config.yaml
n_head: 6
n_kv_head: 6
init_std_down: 0.00304
lr: 0.00129
final_lr_fraction: 0.0
seq_len: 1024
Each number is 128 + 24 x the weight over its row's rms, rounded and kept within 0 to 255. Layers, rows and columns count from 0. Numbers have three digits each. The size before them is the row's rms in percent of the matrix's.

# v: layer 9 attention value, 384x384, rms 0.0473, rows 222-246, columns 128-255
# o: layer 9 attention output (transposed), 384x384, rms 0.0463, rows 222-245, columns 128-255
v222 083:146144153134152101134121174148129075126172145117105133130136124127152136165115134163149084125147099138128166163101108131107112130130115148122142087157138118168095159100175127105156128113098123088088104171133116140143170128118091125118144130116131147109103132152120099185089131130110122176158086101126149135097169152131185084118155113139145099123140134073125092100155133131110150131135
o222 085:125129117120133146103148072141105128136090083122171129159104095120094126144092133092111174125150156082145083091187114145147130117128165119138134175111085114111143103174110129131143079145132168188134125113108148119119081127133191134153086100143115125132160146125145143110157143113106137079114150151130107118118093133122095169123126133097128123144122124166136187134124118144118105136116
v223 101:114132115126128147140137135139102170175082114141133134125149163109139140138167110130129171188105146136102144138135134131096110106102116158090115134172141165104126132113120155181161119151146154141148105127152146124080161159142102127117095118139169080122140072119195120086120153129126070127127128118096100137130163140123073124109113100115147156112125125104148162099140121155131136112111
o223 102:156116113104123107138124099127125090065176145129134144108126103142089139124097118142129099080117105120172120123112137070120125150167144109124132109071129126124110134137134116129098149104117110088120126134086095114190100085086145120123155125113085172153150169102072146179130115133137170148132125146157160136082082107132176122151124142111122118127132134158123133153115133101161114161120
v224 092:119143141115096134092151163108106157128141100147118146150161123156113123118112098099167144139117121124107097123144146119121197140125137143166128126095140133161106160115107167168128132122195120144107095112124131140163154134154094140117126140078130092151142184131129133137121142188098138160122142131125145156117105162093092126104126105135115146156156076121098104104096126118141102092128
o224 090:160112117141165112165134112163130136127128150123140133114117119112150115149163160174110100127133146151141156126138114126142082106120108137105148106174133125135144134136127101099115075137061130112179152136134141113100145160096114136123122135158146153111125084108128125133135133093140117089147122129139141094131131119135154114176134165149148103095089149172140127145150119118122153142148
v225 094:155122114096125129117123139095158118113146119168113137133181135117080125147136146100090115110126136127131156150139138127125119114145093084123153124158094141111098069121129154151130130147134118202164094163152152121129174123090157125113138132095124119117131103136111109084138158188101118175081152126133129141104109100109126092188117168123139130143181209114147141133105160130126164117153
o225 098:062140131202122132154127135136089170131106172117135129121105121137197117114087104121160165132130101139137088131121113125113124113132170173126115130075150123161165162127154103123119121125135138063104132081118132144101080139167104140122124140135126138159130134120146136161130110086171138075151075130103127115139121145146156194074149108127096133096056063120106120111144105114148102119115
v226 092:131140103134102184129121097177113121128123131128133140163122121149112127127108122095084140160154131108138075153125130121124155154110143145103138118078155143123151117131129174152124134075160122150122119107099132149107106164136130137136081151109111093130129113100131135152105093110089167114157136120134117105166131138134157120125142107174127104128116152141175134156159129139150136122093
o226 091:158108142125142093106146172091146089097149104136151113107099146098154117124156110149156119087130136173123160131121126123146103111157110125130127156197120130116120107118104098105139130155085102093128127166158128082131157079107131120122164109168118144092141144137096141092130160144153083150112113135146147148111138114141103143111116126110097134121176095101114141093112129102133109115168
v227 086:077089124087116128148139139134140123119135158162122156102112143087110140161096124126123117106142129098124109049131149129077158123111117144136107117114161139152104119084149151144113131137130114118100163130123144116188097135133090165167134150099135099145114088132131135118121107146131128127118118173095176179157109121101106143141212088126131138109107108123117103133158117118121104142102
o227 088:204175128166142127119116124127111120123110077115125073136128097129136095105154126116133130157123124197124140220124142146192089098130127109139148146154146116104160135170100117115124163140145107139143118142128115120085164142141153107070114125150151174105124148130102113108104136127149116165148122147141090085109154156147120113145059171125104135120128115136153186101134152116127143094130
v228 092:128138140131160099090123152114170135141143098132082149134146114079100154113151099141098128122114130142118127093112105129085111120137121105189138150148139072107128116109113121116137122164072116126142107125153174121117131128151163107098114120125145082122127130123116116134106159146128130113152121099098177126141110086107097122130123126113150125134139132160094084130165188141108136144137
o228 092:120118127123088160174097111147078136129125163135138092100095111185150126125098148098159150153105129109145142165158132092145143132148151152085139114085103174142124123148137150143120116085157124117112131120133090144126109136098087137175148134113115161104125129122134141135153102099143111167101142155187077140127123205132147154142113105141106144152119107114144155149098115110143112141141
v229 088:153128133152126075143177117102163120110097141119090108096083128118146124153119142141111117108113149122134107158133128112093158165118158134108114173123108114114089165150118134141116127130079142143096134170155125117109151150106116152129151109126136097135126062141151105161110100137100140109153155116168169096106162085087142122138108129132139140138135168117112087125140079101107158150117
o229 091:093132131069110171123103140142073120139162122134186161147200128140115131116133108118119124131143108114132129108131142204160101087153108104138153035135122138161161120098122128119148130129179120145171122102113132113140102110147163104131112146132097121120125176131123137103129156120095115124106097137097078132123084173152113159102144142133129095126112110125147168144119162141110100138131
v230 096:146119129130140133118108163140126135098201131116118108099152142152122106117148125136108102091113122134145174082132117142135083195141108148132082119138103110134137110111160089128091119144103135113070113121139124151164131137146096076048109136134095153134138131147172135117108134156133173169078139142167093152127122158150113175107105118137126116135070107120122121142144143128145129129143
o230 098:129141155136125103138134112141115130151037127143151143170108107085138142134090130123138166176159133135125087162124140091129154098121135114118150136102138122145128114163090151135150167109151132128192173156153134124101112113085173170190158103103146129123117139137092149143126108113161095074155098146064163094106145118107120063141165154084115156106164130134129153131125121177130123135110
v231 083:126124141133117115121157144138161086140150118123144117117146148130155119169113107134150089131080100127101091125111115132131145131126149170139158140120137101150098137139114135154116133187141131125074136122127127127118123162175146162141106116102129142150143067127126167166087151170119105099158124120126153163128107129121156135107126131142108143130096116120156133139109103100137087187112
o231 084:134139113105110134133141085143129175143088145144137123113097110123108125087133132125090174123164129132133162109153125107131110132133096066151113109144130158119145132144144108124138138068096122148174142140120158116127120083083104074110150154167123119099133146135144099105133101097124137160135149128131083083090123112123096104183133170127139142140192147155137138112140129170108155098160
v232 088:122131119123163128167153147100068188167142114143112151108100125128123163115109104175119152138144151095140153138141126118098148105109092160088176162151138140146124184154093134135115130125095129136163123117146117134104144146166134099151155157097107106133098161141176145136101090135130137158150094171146098124096149124106155130121117096167145185079197160131105099108130143103138099069093
o232 089:114136128137094134114104102125177084082138116146165103140170127129125110124165116104164088118111138172088125099133141135143127135187145092135110082110118124093118095103114130159160100134175129117098106121122148118157133124110118150124105101143106145106150103058089103089120186132097121110112169106132145147157119146118130146157141132106151091141059114110149130136113114137139136168179
v233 095:089148089148142134155142108134096097086115123150105079035105134120122096111169115128178134165130151162131140141101117117117117145125158141122162150110126124138167170106094139128097119146117140063168098106117126137097136116129104146134133080138142165114107126151140098145107157104117108148140142113090100156124079124134149115132137116100160118124129095072088136081102141157114137104148
o233 095:167126155098122139114108132133175174171141120112145172177139117145135147146112129125099113088138118100142112109152141189124124107116148115144102110158147144122096077154147126143121158135105147187096165156115122119144126157105144100126108169144120106111123107083108141113128094147116144080092100142141143103150149120115132156130128164132086125157125164150131118149131093133132137143094
v234 090:130129143170124115150116121157136135126157136170167173128101107118167117135159131108117176125098110140111115149131119132086134081103114139116166097160147131187146145158157091099144135132167127106160114162134184134114127089111150137163117126107131124126107115097096127160141114124134127093166079102125110119128105133113174187137118119134116162108165106147143121131110121130114119129121
o234 093:114109113063130140119124128112143118137120136101101080133138128128076137108106108127132096139158155088159150107139127176175160147151147137165129164114119119071117119090090163150133116114090122172071131094109110117170133190134102132121140127157119137118152128143149140102130141122093129179120198155146151143145135127136068052119155116145146117140107139140108132142150135127132137125139
v235 086:094113126139134151120152160078099141118097120114125113129114144162141117105125130073117096085123130120103106112142142136145137077130083141128067145100125146162180104115093127206119131126131115136129149130140117120123111107183163089112156118166164120136126110118150138136161168100108113116147151133126106150112106147108118112095093134126099184115134065120110155157146142079188110108110
o235 088:120141129097112124148107135155137123124149133139126166139130134126101148142152101159132147146105132148118175118118104083112103154142139125123171129148124131088105132131158116083136132137124130150148107146110116134145132130063111138125085147101128143130126124143135096108118093161128132127124094127146144104148162120148128111161153130125147092154133184110136083136111132173104158144169
v236 088:129176136103125105128109145115074091127148099132103104153185152150115117110176147130147100173165129141148119086149127125135149119136138121148128138140063135121126149146107150130143129083137132121170061121125121116100159137158131123128160104146141143136128129114132113148112128117089141150118134128130138134111135145123115117120114139149168127127166106134139152134084143124111065094153
o236 087:158080145190138146139141094130150178141109146121167136134073105119137138149084139131136165089121117094090102161124125106092105138129123121130128131127169130148116124102164134122115084185089133135073175152115142141143115121090148126113130146112102111124139107112126115101152142146150130102114133136121112114108123076120142165164166134122111124137090153101115076156136120147148156156110
v237 092:137141121126103121166117110145130081136122084110143170131098145144149146129138116118122134133124120150122093119143151130131172127106153139110161112073122156113115126133088109119149116094170146146175127137146155161101132098176171109127124132104152133117117099065122138140105133113112137110127104118171126187113127143147120112110092150156173108150099162124137172154131145123130172110149
o237 095:134119139141148116101143136128117169126144185133140079120147131100131144125106123155125153135103135114134155135097097068116097104168103115148138151159119109107139140151133131133138131134094121124111118150127125121181137185064107148121162130151100107112122149176128126130180113152173114145147128121085126099123118090117095118156124123128090142131175107130090073132129102138151101161127
v238 098:123105089118111136131146095083191150109103124133105101119158105132142135097124093105165120152121140131149127176111160133110143167124105127121171113129144117109156118101150112115083123147124146127083137108143125135108160103140169090116115172169127094164118126131109143173130133128143158159151152151154088099118146164143116046098109120137129097111095148119108129120112142172170146120151
o238 102:122164165171124129108128159131078114146141123110143201137107154113109128174131127138090131132121142142083137095137094096149134142125138117113127138132097140157123142157111101127189135125135129131134127156106141137141106158119099160126120107089111141107129133123136113101150106164117118071108079090115168159154145105114123232135152111121145142137168115116164150100125111111132128124118
v239 090:157145135143126145098121160121128062112131128095148098134078097145114116098098101100106143122107142140116169142130133131161102111187139166113125178098116113144168111131153114120077132129129165081094169115104137149116146112139161083165138129146123134120122123100122162122162169096143141166158125131191074135139105108149154111133131143104104141101093116107139163112129116148132120128147
o239 093:099105104127167107144127115148164170136122139139121126134146172121168136161150149179150086119137118104156102112136103122097155153094127107145122076136133122098116149117112148129142103101152140173183132138138116138145103155143067167100122110129140128147139146147136140132106090154095103099115094098068206121151170163115106098138122133136142104168185144129118072129102134115151128108132
v240 089:125116136150099119134133123121143150139145152144121116158132091096081106087151131109070192096119091122096170116132138127120153103111129090122126132090123164156104095108172099113103139098174115157117118160133155106136124117107157125120075114140098116122113128090102120133130152150135150082111125079138118159137110125110139154198109113121124107142155148126144143148114112160122112102123
o240 091:141120125083148116109121151135121108102075136100119149102092153156159146149115117124155070166140158131170109157104113215155124124125131173149151143146137090129146158147082132125145114153113112110129138118129095148127119151151097137130176148116143147130161119200123132128139096116140124154161135149105156109134114104165103100036146126129143134100088101124103108109121134106128144136125
v241 091:134117133133112094104136096144098142121100131131111138122157101110147152101178127143140120080133142123116143133136141145125102121152139101157105141137117128111148107127108119123135131073142117120086132085142119118143129099111108136075063112163095153121115137105129131128104152125124139069110132172111108144129109126141074135120117140131131122139120116167102160141139126118130115079127
o241 092:118110121099121143149141153142129126106162154127130100136091147169129122171095149103112145183092107123138107131126100148123159125113134143114133125112130116163103119133158119121099107173112140126146118171162115126086130153106139134178216138082145117127154125158133116137170106136118134169153134116170138131127113127161193126120148100130126119130135136072163123149112137149121123162143
v242 084:102126161178139159110141113119103118094148144134130150120152133160104132132100144094147079095167081143099121119130169119120114073160119090143113124100141134141122091137144107095077132116154119096130134174144132148151095137114127116104136089129107139129139126134116109111116179115165116143089142137140077129133128116125143118176144117127076126097161120107110099144123127105148157125113
o242 091:153149099057118110128116174137100129136085096125109104148094117097143129151145117134122156144119173115166116138117104180143137140132142157122147175146111117131125162126094136136164120144108124177118127111151109110102135124166149129170146148121143134125128141143149130120131105153089126103150115113104204124125141150143118142072112122105142118157095135145122168137128125162125128108154
v243 081:143155132100131092132139091161101117133096120124146147098092131133122159116133146138155150109112181104152103158109124132162125143100194132091164115130143073142122128136091128128112109124117147096129144119120115147114123115123136162144094118083119163136110123083073165148138101077126102106129107157079119115170120104155121138089147153088107134119105161151139166106140126152153136169109
o243 079:115097069135116133125101159109144134124177122131126107154159119139158081137138132151074137119139116126115178097134101089095127109146111129129093120155132156099107133112155142130143207129121129134099102124148167126125144116103067122096162116176167108095148136167157103102117153146135138199105175085166109154107102157094133095145076119139126115139138122108101107123114130120095155114138
v244 096:168108154162104128087143142134165110135126141154087137099090149100158156140119139105119143058071047134108127158145125126123144140145109115126146071142142150133142125100147112104158127108119131123088089157113117131119128112114094144144152184123126138117140116093133085187120147169124129084153130111131182096119123095102158139150158111099143152125151157121124132100131117132124110151138
o244 095:100140109074143140146113135123117141174102097118126112163144120153076126106105138151147103203192171126160140118123140085137134138099154163177130174113129102123109122164103145125107142134133118122133149091116138146143121140159166128102115101147108118150142160158148147116139111100131117149115116164115062153159140155134095109090093136152139100117096099155134186164131137112117143108107
v245 092:102123127153108149128150164160111085159132133119150127132110128132138112118120141109135106216136120148091133112127127117167117109141161139131053177074151139131105172128128171147134138166141135096107126114122130150107109141068082116111115094136144142114145126156155152099142127139152128151108141127120106127149123161131113163129124146143122087146079091127161118146127106125147120180122
o245 095:174133154079171071126122101129146166109129156121095119095164122130139123119141125161130136074134135090168107133141134126110120142124091106110169091158102124151115132119147057122125129102137122122172162129150129121160130104178166149165144153114122125185107140103108113177108109112125157113135122121120184105091133087141122075102133152104121136097170154144101143131122147146112104120112
v246 076:116129155160146117142127110152114148123129139125122144137127108110164135127171162155107154148131157105137146118122100133146087134093097162111159148138121132133170125133138091127098132118103153110169126164179134126118116120116157108133112128132103121120124127128154134105135113091129149107167087130096136106147157150139119138162114083108174150115137111159121132116102125138093143112166